Weights of a small transformer language model: 27M parameters.
Each number is 128 + 32 x the weight over its row's rms, rounded and kept within 0 to 255. Layers, rows and columns count from 0. The size above them is the row's rms in percent of the matrix's.

# layer 5 attention output (transposed), 384x384, rms 0.106, rows 171-197, columns 128-255
size [ 95  99  92  97  98 106 104  97  95 101 100  92  96  98 100 105 105  99 103  95  98 108  96  98  99  95  95]
[[147 133 175 119 177 149 105 172 123 129 139 135 145 126 160 103  75 156 147 153 143 121 100 131  80 149  83 117 144 160  60 113 142  86 113  67 121 179 152 139 144 102  97  79 151  63 146 100  91 154 156 113 129  92 140  21  93  89  62 196  99 143 199  73  66 121 111 128 121 151  83 113  88 143 155 134 109  90 120  73 117 109 141 133 133 139  89  97 114 149 127 110  91  53 210 161 126 167 172  82 142  98 158 124 200 162 126 139 131 163 133 116 128  99 118 156  98 145 142  97 159 186 131  49 124 115 182 141]
 [127 124  90 103 154 101 168 155  90 110 103 111 136 173 101 150  88 166 180  61 155 189 140  80 110 153 146 124 112  67  91 132  97 146 119  89 163 111  64 166 138 151 138 152 110 117 163 119 134 119 149 155  58 152 146 127 157 209 135  79 162  92 101 141 112  99 146 104 163 165  59 179  68  72 125 144 176 138  52 150 154 105 194 128 118  96 130 199 122 101 119 145 114 179 144  79 177 125  98  95 129  69 123 131 138 150 111 144 132 139 124 116 109 120  78 141  83 118 140 190  83 189 141 133 111  78 148  97]
 [156  96 194  92 135 148 125 116 159 109 138 165  95 150  98 134 167 103 154 136 173 143 115 129 155 145 151 126  41 115 134 107 130 103 193  93 162 191 153 182 123 162 141 142 148 128 130  89 114 127 137 175 131 155 146 158 122 124 136 127  84 177 146 144 155 118 174 120  79 143  83 149 121  83 164 131 129 116  97  86 104 110  83 136  97 134 149 180 102 120 115  91 111  78 109 129 114 142 144 124  81  43  74 147 141 111 107 153 125  72 100 120  74 125 112  63 160 148 146  86  89 143  73 118  71 112 120 182]
 [125 133 109  81 144 105 160 148 188 150 141  78 128 128 135 162 125 105 106 123 171  77 166 153 135 148 119 115 165 106  94  59 163 135 142 126 120 173 142 150 118 149  59 120  94  89 122 152 133 134 138 127 143 132 134 143 181 140 105 128 147 164 134 115 180 144 103 193 109 163 106  97  78 135 174 148  81  81 135 181 103 157 100  88  82 110 109 171 128  76  77  98 118 107 131 132 203 151 114 138 166 145 136 165 147 114  72 141  98 149 171  76  72  97 135 130  27 132  69 124 128  79 107 118 109 176 127  64]
 [ 84 178 134 124 184 136 117 137 120 168 166 125  82 154 101 121 193  70 143 153 155 132 153 140 166 151 147 119 129 117  16 137  78 136 159 143 113 171 121  98 139  98 157 109 134 138 128 182 135  96 144 104 168 142 179 142 112 159  81 117  73 191 135 113 148 154 148 120 139 116 162 112 151  87 108 219 124 158  93  89 119 151 133 122 174 176 115 129 145 150 117 123 117 155 129 107 121 118 151  89 118 145  90  57 164  64 123 116 140 142 112 133 156 131 147  97  82 140 136  89 123 193 163 167 144  99 147 108]
 [158 104 178 136 127 147 134 132 168  98 132 106 188 122 134 140 135 190 144 183 191 113  66 124  89 106  73 132 162 116 141 169 124 153 141 146  62 131 152 100 105 155  68 111 143 178  46 125 166 104 152  77 148 184 134  69 111  72 196 113 135 119 140 113 153 196 116 118 133  89 195 158 124 147 163 113 136 120 172  89  85 126 128 150 103 124  83 138 166 154 179  95 172 114 151 134 130 140  82 160  71 144 114 161  75 143 124 151 137 154 107 140 143 154 158 140 115 170 170 134 102  84 159 151 128 153 122 161]
 [101 114 179 131 185 126 116 130 134  79 184 117 121  82 105  81  81 124 191 147  60 147 110 114 156 114 119 134 113 121 190  97 135 107 150 144 124 162 116 185 125  79 142 120  88 115 132 109  70 172  89  97 129  73 126 130  73 151  89 182 108  65  91 119  63 139 120 167 118 131 100 139 160 141 158 115 121 212  94  89 128 115 151  43 158 129 127  83 119  84 182 160 141 141 170 155 133 169 139 104 120 100 122 113  88 162 121 114 184 168 189 188  60 108 120 117 189 174 138  79 165 181 120 161 135 100 136 139]
 [170 122 173 160  87  81 106 138 135 119 149 167 176 197 125  88 115  67 108  49 148 112 172  90 167  82  99 119 117 135 166 130 152 144 162 162 200 159 155 152 183 133 127  92 167 100 116 109 139 145 105 120  86  94 170 111 185 153  94 133 138 117 144 100 164  90 129 125 178 153 140 124 117 120 140 108 170 110  64 162 146 117 133 108 121 126 119  82 144 148  66 166 152 145 126  73 130  96 115 138 110 133 110 179 139 133 100  81  51 114 126 122 117  87 116 115  87 153 157  99 108 102  93 109 129  86 154 105]
 [ 83  88  89 122 171 104 107  95  90 150 150 113 102 113 102  93 113 164  87 160  92 163 183 151 167 121 131 150 148 153 163  79  85  95 189  98  88 136 159 158 205 110 134 134 147 157 174 180  70 115 118 136 190 125 187  56 151  81 149 152 136  88 145 131  88  99 101 107 148 187  86 144 143 165 101 119  90 131 115 203 112 106 177 165  89 162  74  93 176 127 116 170 112  72  92 151  85 129 104  78 158 165  70 123 134 125 106 115 165 104 162 123 127 147 108 119 116 163 103 114  99  59 125 202  64 129 109  90]
 [138 152 152 140 128 157 152 136 146 129  97 144 113 112 179 123 193 165 161 111 112 162 129 118 150 118 157 134 116 136 182 122 145 174 130 147 107 107 131 191 115 145 126  85 129  80  69 120 157 201 218 103 130  94 136 148 165 167 112 126 101 128 114 131 150 154 139 154  87 153 150 108 159  72 133 126  98 108 129 105 151 176 146 129 133 166 149 144 141 125 152 139 140 106  93 105 211 159  97 227 122 112 100 140 142 127 138 210  65 102 123 114 146 139 132 186 127 140 163 132 136  64 142 123 116  93 142 107]
 [135  53  97 100 106 141  91 109 123 132 192  80 205 146 119 110 123 151 103 118 108 134 193  88 112 135 151 122  71  58 126 135 139  69 179 133 110 133 140 124 129 156 122 129 157 108  82 135 122 191 128 181 173 180  94  83 142 155 137 160 118 156  87 186 161 158 121 131 132 106  94 106  98 153 121 119 106 107 177  83 120 126 157 159  68  98 144  59 147 117 148 153 158 152 148 171 164 118 125 164 123 220 112 143 108 128  89 116 103  82 123 152 101 109 123 141 150 139 117 164 151 138 150  68 174 106  48 139]
 [144 179 168  81 146 163 111 101 153 151 140 166 160 137 124 100 151 113 161 158 151 206 133  92  64 115 147 138  95  92  40 179 145  74  92 144 180  99 137 166 161  85 149 171  83 109 112 224 128 155 170 137 116 102 130 102 186 103 112 106  91 136 120  99 200 116 121  79 115 130 141 161  70 126 152 134 211 105 153 111 170 138 115 164 121 180  88 163 139 153 124 100 100 122 165 147 103 122  88 124 149 121 109 111 104 145 129 109 147 111 124 125 163 115 127 131 191 122 136 119 162 163 102 127 154 109 107 165]
 [181 138 136 124 130 158 101 146 157 119 115 128 140 187 111 116 120  96 128  95 147  70  85  93  61  95 112 148  98 133  60 118 105 123 167 104 133 113  74 106 121 123 148 202 112 136 166  89 175 140 117 126 156  93  79 130 141 168 120 118  76 177  70 126 155 162 110 144 129 129 163 121  99 132 153 150 123 147 123 117 109 108 144  78 142 144 118  51 130 186 145 162  97 137 155 105 105 144  93  92 112 109 132 121 107 116 113 167 129 170  93  92 137 125 107 145 207 108 178 102  40 125  97  83  72  80 138 158]
 [ 62 160  82 102 116 105 151 151 124  90 111 109  97  82 118 108 146 137 129  77 164 123 105 110 147 138 129 126 185  87  84  88 135 151 139 118 121 105 175  84 109 149 106 138 110 146 158 131 153 140 180 162 151 145 109 132 126 117 161  97 173  79 122 151  76 152 143 100 139 156 180 139 140 104 186 137 133  76  70 157 107 151 157 123 145 126  87 135 108 156 130 102 206  78  95 105 129  98 154 130 154 202 108 140  97  86 112 143 166 150 198 115  80 117 136  67 113 191  60 144 141 107 123 117 120 155 161  97]
 [152 147 136  66 164 118 144  98 112  78 125 151  95 168  25 140 142 114 127  92 134 127 101 155  56 175 126 128 133 165 187 131  79 206 145  92 149 229 104 127  79 136 116 154 144 192 120 108  99 140 128 147 138 126 131  90 142 158  88 110 122 166 106 123 133 121 106 114 188 210 107  95 165 153 113  90 150 130  90 203 105  78 116 128 187 143 141 144 140 158 104  75  98 135 179 119  65 150 103  79 147 157 104 148 116  93 163 150 146 136 114 128 149 101 140 107 127 151 146 111  96  96  91 142 131 119 106 130]
 [118  79 104 116 103 153 100 112 150 127 181 141  83 132 145 101  71  89 125 110 114 133 131  78 138  88  51 155 112 116 105 153 182 142  72 167 182 136 112 155 127  78 192 140 129 157 154  90 159 135 140 163  85 104  84 155  99 137 147 104 110  93 118 144  84  66 123 190  90 130 157 137 111 132  99 106 128 120 162 146 107 199 169 130 131 157 154 147 106 147  89 133 158 127 155 120 124 111 198  95 126 105 137 129  79  95 164 124 122 141 127 164 152  89 102  86 151  85 143 155  91 173 121 107 104 148 105 164]
 [135 117 106 132 155 156  90 120  90 139 140 178 122 129 140 153 136 118  85 141 161 173 156 120 100  80 165 125 130 163 121 185  85  83 144  78 121 103 130 103 177 100  89 130 123 109  78 177 117 133 143 206 113 157 119 133 106 111 139 203 102 169 131 162  93 144 125 119 140 178 103 122 132 184 102 157 107  76  95 147  79  91 144  96 183 169 121  82 147 123 157  97 125 104 111 122 116 183 149 131 132 122  84 149 115 145 175  94  83 142 132  75 133 135 142  92 133 127 172 148 124 128 138 168 107 127 156  96]
 [105 164 154 146 175 118 132  81 192  81 118 151  88 130 111 210 130 117  86  91 174 131  93 137  86 112  98 113 135 160 180 105 134 152 115 137 169 144  55 117  82 143 155 126 117  83 212 163  63 119 108 146  97  79 102 116 202  88 135 140 124 126 178 146 130 140 140 141  88 103  85  82  92 185 133  86 171 136 139 118 128  81 160 160  97 141 118 105 129 118 138  52 141 192  72  57 157 170 167  97 138 181 122 151  96 160 106 148 107 156 103 153 114 120  71 126 104 171 133 115 119 139 193 134 106 134 127 128]
 [138 137 111 157 139 171 137 161 139 109 156 179 113  73  88 144 145 136 124 112 161 103 123 140 106 126 117  85 129 168 114 146 121 105 151 162 136  90  90  94  85 110 171 162 117 145 148 111 116  87 107 123  80 110 136 191 119 116 126  77 110 148  97 128  96  98 159  51 111 130 223 154 103 140  75 142 118  94 131 144 128 134  82 111 162 133 123 117 158 153 154 116 124 159 109 139 137 123  84 127 116 109 133  78  98 123 157 147 112 133 113  99 117 167 102 134 181 119 100 118 125 187 109 166 127 183  81 177]
 [171 138 119  66 187 144 107 138 112 147  88 125 179 132 162  41  68 180 173  85 149 126 164 226 138 159 163 135 123  69  92  96 108 127 148 162 102 184 110 195 168  89 105 119 105  58 159  95 100  97 100 100 119  88 117 126 151 113 139  32 205 148 147 163 101 151 107  88 124 122  60 130 118 176 112 110 109  98 117 131 112 138 129 105 144  68 162 110 157 103 132 117 171 105 141 152 115 100 104 145  95 176 133 125 128 131 126 121 126 131 125 106 153 118 151 108 118 120 154 119 120 137  86 135 138 162 127 134]
 [ 99 166 169 152 116 101 126  97  97  65 156 109 112  66 121  86 134  99 112 146 120  96 159 110 118 165 176 125 159 114 112  92 170  99 127 123 164 125 129 134 137 133  76 146 123 206  95  90 117  66 149 127 112  87 155 140 139 138  61 148 126  75 117 105 141 177 111  60  76  91 125 132 122 192 154 127  54 175 100 138 127 125  99 161 221 112 139 123 175 171 153 111 149 129 153 113 150 127 103 173 131 132 165 158 108  97 162 140 135 139  66 171 129 126 164  91 172 186 175  65 106  99  75 194  85 125 148  57]
 [164 144 105  88 122 150 139 122  84  74 121 158 138 154 122 129 197 123 161 162 101  74 133 102 116  80  82 145 128 139 154  91 159 122  66  93  89  97 123  80 170 129  78  79 152 142  91 162 155 162 120 176 105 155  78 117 120 180 109 148  96 138 136  57 157 153 136  59 144 140 145 100 145 130 107 129 149 174  84 176 174 138 166 122  57 113 150 147 102  85  87 160  46 113 149 132 126 127 176 157 139  89  70  97 143 124 160  83  95 113 106 111 111  97  89 139  97  76 161 115 157  86 171 155  75 117 112 113]
 [161 136 145  99 180 163 115  99 112 121  96 142  84 141 219  95 108 143  81  95 145 144 119 152 198 100 140 170  72  82  83 128  96  69 161 180 141 117 138 198  99  83 187 183  70 107 172  69  90 105 131 197 141  85 151 130 132 126 159 140 153 135 131 118 207 151 118 137 157 149 145 130 118 115 124 146 137 104  65 147  76 118 161 124  61 141 109 176 197 128  98 154 150 121 102  75 167 112 135  85  85  96 138 164 126 174 131 140 144 103  61 123 149 145  95 127 117 153 100  87 127 142 170 122 166 146  95 142]
 [129 121 155 158 112 148  81 170  82 106 159  88 130 133 119 120 192  89  94 102  64 148 146 140 116 124 139 131  81  84 124 124 125 113  83  81 188 157  91 119 177 144  76 163 134 106 187 173  73 121 128 132  92 169  59 169 151 145  80 125 203  93  87  89  97 145 187 104 160 132 156 130  92 137 123  89 140 161 128 149 180 104 182 103 107 105 129 173 216 146 146 133 138 142  91 126 135 127 111 188 137 106 140 161 141 133 141  81 166  92 154 193  58 101 147 125 189 109  88 137  86 106 179 148 186 134 107 118]
 [146 146  92 111 185 175 180  97 166 113 139  83 114 193 164 123  99 131 119 156 145 123 130 111 115 173 151 159 141 121  80 104 120 169 159 113  98  99 124 229  93 112 131 142  96  79 200 113 111 156 174 140 190 197  95 181 112 150  70  76 155  54 124  89 174  95  58  97 129 118 168 161 119 149 129 157 143 149 139 125 149 169 154 110 103 150 110  94 133 120 139 134 140 136 149 144 132  95 105  62 115  87 120 155 110 129 184 130 164 180  25 147 134 140 169 111 115  80  81  70 180 161 160 106 179 116 151 111]
 [173 123 161 110 188 132 127 121 134  99 159  70 168 200  84 166 146 129 140 163 127 108 101 129 128 150 109 145 111 100 160 118 164 127 162 154 173 133  93 104 148 131 137 177 135 196 126 113  93 159 101 104  72  94 134 126 126 177 117  92 117 130 127  97 162  58 144 160 108 111 161 103 157 200 112 118 182 122 139 130 108 146 149 155 158 171 127 147 106 107 177 143  30 129 139 187 140 145 129  94 185  38 113  84 106 151 109 108 149 135 172 144 123 172 143 114 181 173 131  47 156 188  94 163 158  90 154 145]
 [104 135 112 112 146 137 143 106  97 109 144 114 104 121 141 127 122 113 139  88 178  90 137 128 132 125 138 176 142 169 143 172 113 105 140 130  99 170 141 181  90 124 137 103 149 152  97  75 124 133  88 133 146  92 172  91 144  92  95 105 113 139 112 131 161 193 151  91 183 180 114 176 124 160 151 109 188 127 130 143 192 104 165  98 128 138 140 174 152 134 204 139 154 107 113 103 103 107 135 157 112 169  91 141  87 129  32 130 114 147 148 164 133 127 104 118 118  87  90  87 169 137 124 127 102 103 148 112]]
# layer 5 attention value, 384x384, rms 0.114, rows 172-198, columns 128-255
size [ 97  94 102  99 104 105  96  96  99  98  97  94 100 103 104 104 101 103  96  97 105  96  97 101  99  96  95]
[[111 122 136 151 139  86 176 100  76  67 124 104  95 111 138 143  99 194 168 116 113  95 129  71 127 122 132 135 162  88 175 144 131 169 158 113 109  86 152 128 111 133 155 109 139 139 114 148 140 110 125 141 156  42 149  99 143 166 101 134 146  72 126 106 188 181 132 108 101 100 141 133 132  77 151 135 126 139 131 148 136 100 136  87 131 162  86  97 133 160  58 134 116 122  97 115  45 112 108 105 190 167 112  95 130 166 114 157  97 124 141 143 125 134 140 101 162 127 148 179 114 100 153 133 180  85 122 138]
 [ 49  72 185 120 171 167  83 126 144 163 139 107  72 171 136  71 160 130 188 133 124 171 149  92 171 136  37 158 153 158 131 102 153  81 159 155 159 169 145  41  89 102 118 194 120 111 116 111  49 111 129  90 207 152 129  93 163 115  91 141 156  96 173 161 130 171 116 107 106 105 106  97 138 172 126 207 159 136 158  98 111 161 171 169  61 160  96 100 132 121 152 126 124 152 121  68 179 136  99 178 138 109 137 150 126 100 124 100 173 169 106 153  77 147  65 151 137 144 133 159  99 176 141 177 138 125 110 104]
 [147  89  80 145 119 134  80 111 122 140 124 135 118 116 126 115 129 119 119 117  79 115 113 117  93 150 135 110 120 134 144 168 133 115 145  97  93 127 130 145 158 175 131 110 143 200 107 118 104 171 116 126 109 123  84 190  87 106 193 144 131 141 127 125 103 142 153 100 143 162 189 152 157 116 108  77 126 181 135 140 120 109 116 118 105 189 174 100 126  73 170  86 177 116 126 118 153 137 161 125 107 107 112 144 177 146  75 175  97 143 128  78 198 159 158 121 140 129  39 105 110 111 142 102 157 189 125 147]
 [162 162 124 105 134 142 137 125 106 126 165 129  82 175 119 138  86  57  98  98 115  50 148 117 109 108  83 101 155 109  61 111 177  71  78 167 109 116 119  97 135 165 152 120 147  13  90 160 155 116 137 182  87 138 125 106 125 180 132 113 142 129  92  98  81 187 130 136 102 176 143 137 187 122 132 146 184 131 126 101 119 127  99 143 109 109 151 155 120 141 159 143 172 103 148 162 135 199 183 164 153 138 140 116 171  87 131 119 171  82  98 144 125 107 157 105 136  79 106 126 162 166 141 187 120 157 124  93]
 [ 67 123 127 164  97 145 139 137 136 152 131 123 135 115 120 110 165 223 111 122 158  85 123 119 118 145 139 112  80 127  77 139 115 107 159 122 135 114 101 110 153 101 153 140  95 146 109  95 114 109 125 123 177 132 194 104 154 103 198 125 161 200 154 200 132 137 153 123 164 104 137 129  34 183 135 190 159 161 120 112 147 115  55 109 113 129 172 212 183 119 122 149 119 123 133  71 136 116 120 139 138 120 163 181 105 128 132 183 182 151 134 127 148 127 163 147 116 149 162 125 145 168 145  79 138 133 147  59]
 [151 112 108  84 173  97 110  92 199  92 113  78 115 120 134 134 152 225 148 179 140 137 116 151  87 149 151 139 146 102 113  75 150 101 148  73  74  95 131 138 144 126 167 129 108  73 128 140 203 169 166 101 145 144 106  93 157 173  97 116  94 174 112 153 129  62 220 136 114 165 129  92 138 113 149 129 162 140 115 112 156 148 105 153 122 161 158  84  90 113 122 109 126 131 150  78 154  83 169  79 104 114  88 127  99 122  93 163  72 166 142 133 147  70 188 131 128 133  97 125 113  82  60 112 131 131  73 109]
 [121 163 141 130 180 144 121 116 110 134 110  39 147 115 142 112  77 102 147  43 138 101 180  71 161 127  97  94  87  75 127  94 172 104 144 186 167 160 143 165 172 115 160  90 143 131  95 170 139  80 172 112 139 107 113  77 139  67 179 138  58  95 117  63 106  96 128 113  81 148 114 130 138 157 164 105 149 127 103 120 135 116 147 138  80 108 126 160 168 122 179 135 124  86 117  65 160 108 126 122 146 143 144  92 141 100 148  90 143 139  46 141 141 137  92 156 145 108 138 147  80 101 130 146 122 115 121 117]
 [123 124  82 102 104  85  90 114 148 108 193 173 135 124 137 129 101 107 148  93 179 106 136  85 112 124 174 121 187  90 102 102 106 115  86 125  99 115 179 152 119 105 153 175 144 197  75 155 109 112 118 154 120 134 146 114 148 116 114 106 122  98 122 106  79 154 148 198 157 185  98  97 139  85 115 118  78 143 158 158 114  76 149 125 132 152 123  69 152  73 143 135 180 136 173 169 183 117 143 151  93 163 125 157 102 143 132 135 115 161  68 149 202 117 103  80 173 173 157  91  79 100  96 130 137 102 104  90]
 [133 106 117 141 166 143 116 132 108 132 149 127 121 113 126 105 157 147 157 143 128 131 135 108 100 106 140 173 130  90 161 134 106 120 165 142  78 108 120 125 179 136 172  91 124 121 103 149 115 155 127 109 157 125 101 144 163 167  86 148 108 176 118  83 156  95 119 162  82 175  73 168 133 142 108 121 159 135 140 125 229 106 125 186  98 174 144 146 159 140 115 194  74  93 120 121 139  89  70  87 117 102 105 155 103  72 117 134 105 141 127 116 149 142 124 138 105  99 177  80 140 115  63 121 177 130 143 140]
 [132 156 154  95 101 115 107 102 129 150 183 145 233 129 127  76 133 151 156 152 181 174 138  92  94 117 183 111 173 115 138 140  84 141 142 151 163 113 138 115 127 119 144  87 159 139 131 136  86 199 108 105 169 109 127 158 142  36 110 118 117 183 110 125 121 102  96  97  68  80 136 127 150 120 103 155 160 151 159  91 120 114  81 131 106 114 118  75  79 100 133 116 180 122  81 139 131 109  81 144 129  89 111 169  96 108  92 163 117  80 108 155 151 123 150 145 117 171 118 116 165 144 153 157 143  94 130 124]
 [ 96  93 116 103 165 129 127 129  77 105 190 120 107 107 145 108 182 110 130 176  99 127  80 143 194 126 155  27 114 126 117 170 170  58 120 177 135  93  86 128 101 138 133 110  94  76 185 115 131  79  32 112 119  47 146 121 139  69 129 175 188 113  90  99 176 175 122 129 111  96 141 105 144 137 129 153 114 109 130 150 110 129 130 107 143 137 141 152 117 100  98 131 114  98 170  98  71 165 122 153 154 103 101 107 144  98  99 152 152 121 159  75  86 109 129  62  96  83 175 131 132 181 173 192 149 114  96  86]
 [113 149 149  87 139 122 131 118 139  55 169  94 155  93  96 157 117 166 151 111 133 130 176 107 151 134  91 127  83  39 129 138  98  86  97 149 159 102 119 129 176 132 128 162  64 108 131 134 196 156 113 125 131 105 154 117 151 133  89 144 151 151 126 149 120 170 112  55  62 127 166 170 115  99 121 217 146 118 152  60 123 121 127 101 109  88 108 152 160 163 134 177 150  51 126  85  99 107 131 134 126  91 142 102 112 105 161 100 169 135 147  92 106  85 126  87 119 120 128 123 151 130 141 132 105 117 146 113]
 [125 159 105 100  84 127 127 142 160 170 119  56 116 127 173 130 132 134 144 115 143 122 104 173  86 112 111  89 179  90 127 106 115 149 130 146 127 139 177 146 105 145  95 126 138 124 201  90 122 100 125 152 137  97 131 186 135 101 149  75 152 122  88 116 122 119 157 119 161 132 100 131 127 150 145 109 160 150  76  95 153 155 137  95 116 128 120 146  82 128 130 145 145 105 132 119  51  57 152 121 117 158 181 175 111 172 149 157 177 156 169 142 170 169  86 123  80 141  95  89 129 175 129 131 153 160 137  90]
 [149 134  57 118 140  61 145 116 143 163 103 109  77 140  83 113 158 113 125 104 130 169  87 174  71 154  79  90  76 124 117 161  57  90 128 163  89 128  88 138 108 111 173 188  59 138 144 198 131  93 147 117 102 160 158 167 124 116 143 155 196 130 124  86 124 179  37 103 139 119  97 143 109 125  93 126 149 139 153 176 155 116  63 159  85 141 124 163 176 131 112 160 161 103  71 135 123  51 129  73 144 136 122 116 118 116 129  74 143 145  93 133  88 121 105 125 155 202 117 145 130 130  70 139 118 126 137 185]
 [ 94 149 155  93 155 189 101  99 155 123 163 100 100 146 129  87 100  45 149 137 178 128 126  95 131 145 106 105  99 102 126  95  66 181 172 167 166 111 148  91 172 127 154  89 123 128 169 123 171 119 144 139 127 127 168 151  74 102  81 105 116 157  99 183 106  96 104 124  82 115 139 158 113 118 117 173 149 140 182 117 119 139 155 154 143 108 125 162 101 150 134 115 134  60 178 107 119 155 109 109 151  88  92  80  98 106 149  78 134 139 139 130 106  86 111  97 106 121 110 102 134  81 139 140  57 105  66 171]
 [121  98 187 134 102 179 102  80  99 189 101 155 112 186  87 144 148  97 133 155 110 150 144 114 136 122 136 128 143 150 112 132 151 149  88 131 100 148 152 152 144 114  90 137 135 156  51 209 207 153  99 153 145 194 132  97 146  66 125 135  99 146 130  98 115 188 203 135 119 127 141 159 125  82 157 129 172  93 169 133 123 101 149 105 151 102 135 153  96 115 151 153 124 130  68 148 134 157  95 128 151 132 184 158  87 114 118 125 135 142 105 147 193  94 145 110 136 102 123 200 103  92 102 107  92 114 135 142]
 [ 84 169 127 118 153 146 101  95 127 106 125 141  86  89 107 150 162 124  53 170 211 179 104 108 104 169  85 133 146 113 108 105 164  95 163 137 109 141  91  90 115 126 116 154 140 155 158 131 138  58 122 131 163 132 125 163 138 127  61 160 143 106 134  87 109 100 146 155 114  67  92 136  84 161 124 141 121 183 119 125 122  67 157 115 125 159 106  85 144 136 141 121  69 146 110  85  69 122 157 139 145 195 111 141 121 106 112  89 107 163 108 114  98 126 158  90 129 126 120 121 110 140 174 140 117  94 145 160]
 [130 165 149 171 185 113 149 119 105 124 141 163 150 144 112 115 118 113  80 159 199 126  88 155  75 100 126 178 131  67 115 136  94 144  80 111 150 108  87 124  61 110  95 198 109 178 130 113 137 103 108 153  96 122 124 107 140 152 136 119 164 153 141 107 103 145 114 115 165 127 113 133  84 118 112 132 188 118  39 143 117 103 132 140 129 112 121 148 157 124 103 137 110  93 138 113 108 204 133 136 120 152  91 115 117 128 186 143 118  82 115 145 144 160  86 143 163 121 145  97 117  75 134 153 154  89  92  94]
 [158 141  95 121 159  55 185  78 165 104  68 159 172 159 133  84  86 142  94 145 143 161 171 137 165 139 169 125 152 129  86 111  76 151 102 143 136 110 175 200 107 151 102 128 133 173 144 161 104 147 109 143 145 143 132  86 136  76 141 120 129 161 142  89 159 131 144  96 141 158 131 146 131 139 153 118  75 167 144  93 143  86 161 142 106 137 107 162  87  96 132  89 100 150 123 116 103 182 103 138 143 149  54 152 123 136 129 116 158 154 115  97 150 107 146  77 178 140 111 232 148 182 143 130 199  96 126 157]
 [ 94 103 148  97 111 103 103 158 130  98 115 131 128  82 149 109 165 100 126 188 110 157 144 119 139 147 140 146 132  95 137 137 191 148 138  84 121 144 111  87 125 113 119 129 122 177 153 119 155  93 125 143 132  84 148  84  93  71 115 140 127 142 171 174 105 158  77 125 121 112 125 164 122 166 146 146  99 110 148 139 183  86 108 134 165 144 144 157 114 146  52 120 103 127 107 168  60  94 113 201 144  36 177 118 150 141 124 102 140 179 154 176 235 139 104 188 123 138 139 107 121 173  98 117 157 127 151 141]
 [167 126 158 121 132 126 152 165  89 114  92 136 117 118 130 170 137  84 122 164 158 108 138 107 139  67 149 136 113 142 132 161 148 149 188  80  95  62 103 178 102 131 114 138 126 135 157 124 159 137 168 135  87 180 126 138  98 187 176 129 200 134  79 109 151 132 146  88 190 197 140 181 103 126 115 114  94  73 140 197 106 195 147 117 102 144 137 135 137 123 115 117 164 159 176 193 127  91 147 142 127  99 151 145 112 113 128  88 127 149 123  84 118  86  96 148 148  92 114 117 162  89  78  93 139 164 163 133]
 [124 117 135 158 118 113 128 130 143  62  95 123  89 110 120  37 143 101 166 111 179 108  90 109 178 155 162  66 118 114  78 144  75 140  66 136 151  88 112  98  86  96  94 174 180 165 152  85 101  82 107 174  88 123 139 122 112 143 187  76 101 139 129 139 117 134 107 114 118 155 122 114 108 128 105 139 144 171 142  86 131 103 158 149 147 105  84 139 119 117  82 116 106 138 110 106 124 134 123  74 138 166  19 108 135 108  84 147 200 138 126  64 163 129  82 111 172 104 119 147 107 154 154 120 107 141 123 117]
 [144 145 121 172 194 121 165 157  88 127 176 158 108 196 161 168 105  79 142 173 131 166 165 167 121 140 122 197 156  82 191 148 131 159 111  30 121 149 167  95  99  87 139 177 142 169 149 148 114 120 147  95 104 131  90 164 154 190 139 132 110  89 163 147 112 127 146 154 128 132 125 123 133 162 157  81 135 139 189 131  99 134 172 125 121 152 111  94 146 113  77 109 102  79 134 133 112  80 149 151 184 143  82 125 125 161 104 130 116  95 157  83 132  85 142 109 135 128 164  88 158  91 136 132 143 114  91 147]
 [ 57 108 111 100 127 127 138 120 154 113 146  80  96 152 120 129 147 106 153 198  97 146 121 140 130 108 112 153 135 150 150 118 108 139  96 146 129 141 131 139 132 112 112 124 131  54 132 152  96 110 137 123 101 139 145 186 100 103 157 102 106 164  75  57 128 154  61 113 140 137  90 100 162  99 148 170 113 144 151  90 125 124 151 166 162  90 107 102 161 122  74  91 159  85 137  87  68 122 115 113 128 138 146 120 168  86 171 144 107 115 102 132 132 153 166  67 197  92 147 129 146 124 125 144 134 180 141 125]
 [118 134 187 105 144 120  94 133 164 154 153 140  98 125  97 103 109 155 127 151  87 138 186 101  94  86  95 128 146 151 138  92 169 116 117 102 137 108  99 138 128 103 153 143  88  97  95  95 146  86 125  91 139 118 189  96 120 231  97  93 118 126 106 124  80 110 136 129 156  98 130 112  76 141 152 102 120 104 126 128 128 107 119 141 129 159 137  88 115 168 161 115 162 123  79 127 153  88 165 149 167  54  64 104  81 150 111 121  54 169 162 106  85 128 120  95 162 187 166 135 164 125  89 139  50  88 121 135]
 [149 149 104  99 200 144 109 117 148 116 139  98 154  92  98 128 131 108 111 108  65 131  78 151 126 133  87 159  94  99 155  89 132 120 105 211 148 178  78 122  85 121 157 103 160 129 114  87 100 148 151 132 104 158 195 164 148  80  75 130 125 128 146  72 188  99 153 204 156 116  46 159 106 167 134  97 131  25 135  87 160 126  56 198 121 167 141 179 130  95 156  97 106 117 117 115 115 112 116 181 163 162 122 200 167  96 104 151 108 142 114 153 100 129 122 174 188 135 112 129 178 179  88 132 140  61 106 149]
 [107 130 167 180 104  87  51 162 192 172 156 112 164 135 130 148  41 156 151  99  99 151 111 152  43 124 128 136  98  91 144 121 119 170 145 193 148  65 151  96  71 134 134 117 123 113 152  83  60 133 167 135  92 111 115 121 134 145 102 145 106 107  62  89  64  94 126 158 143 154 112 114 125  73 134 158 130 122  96 133 147 128 156  77 168  90 157  77 121 125 203 100 180 104 100 125 111 203 116 139 165 139 148 139 121 161  92 112 136 150 144 160 151 136 116  72 116 151 153 148 157 172  95 103  72 138 102 147]]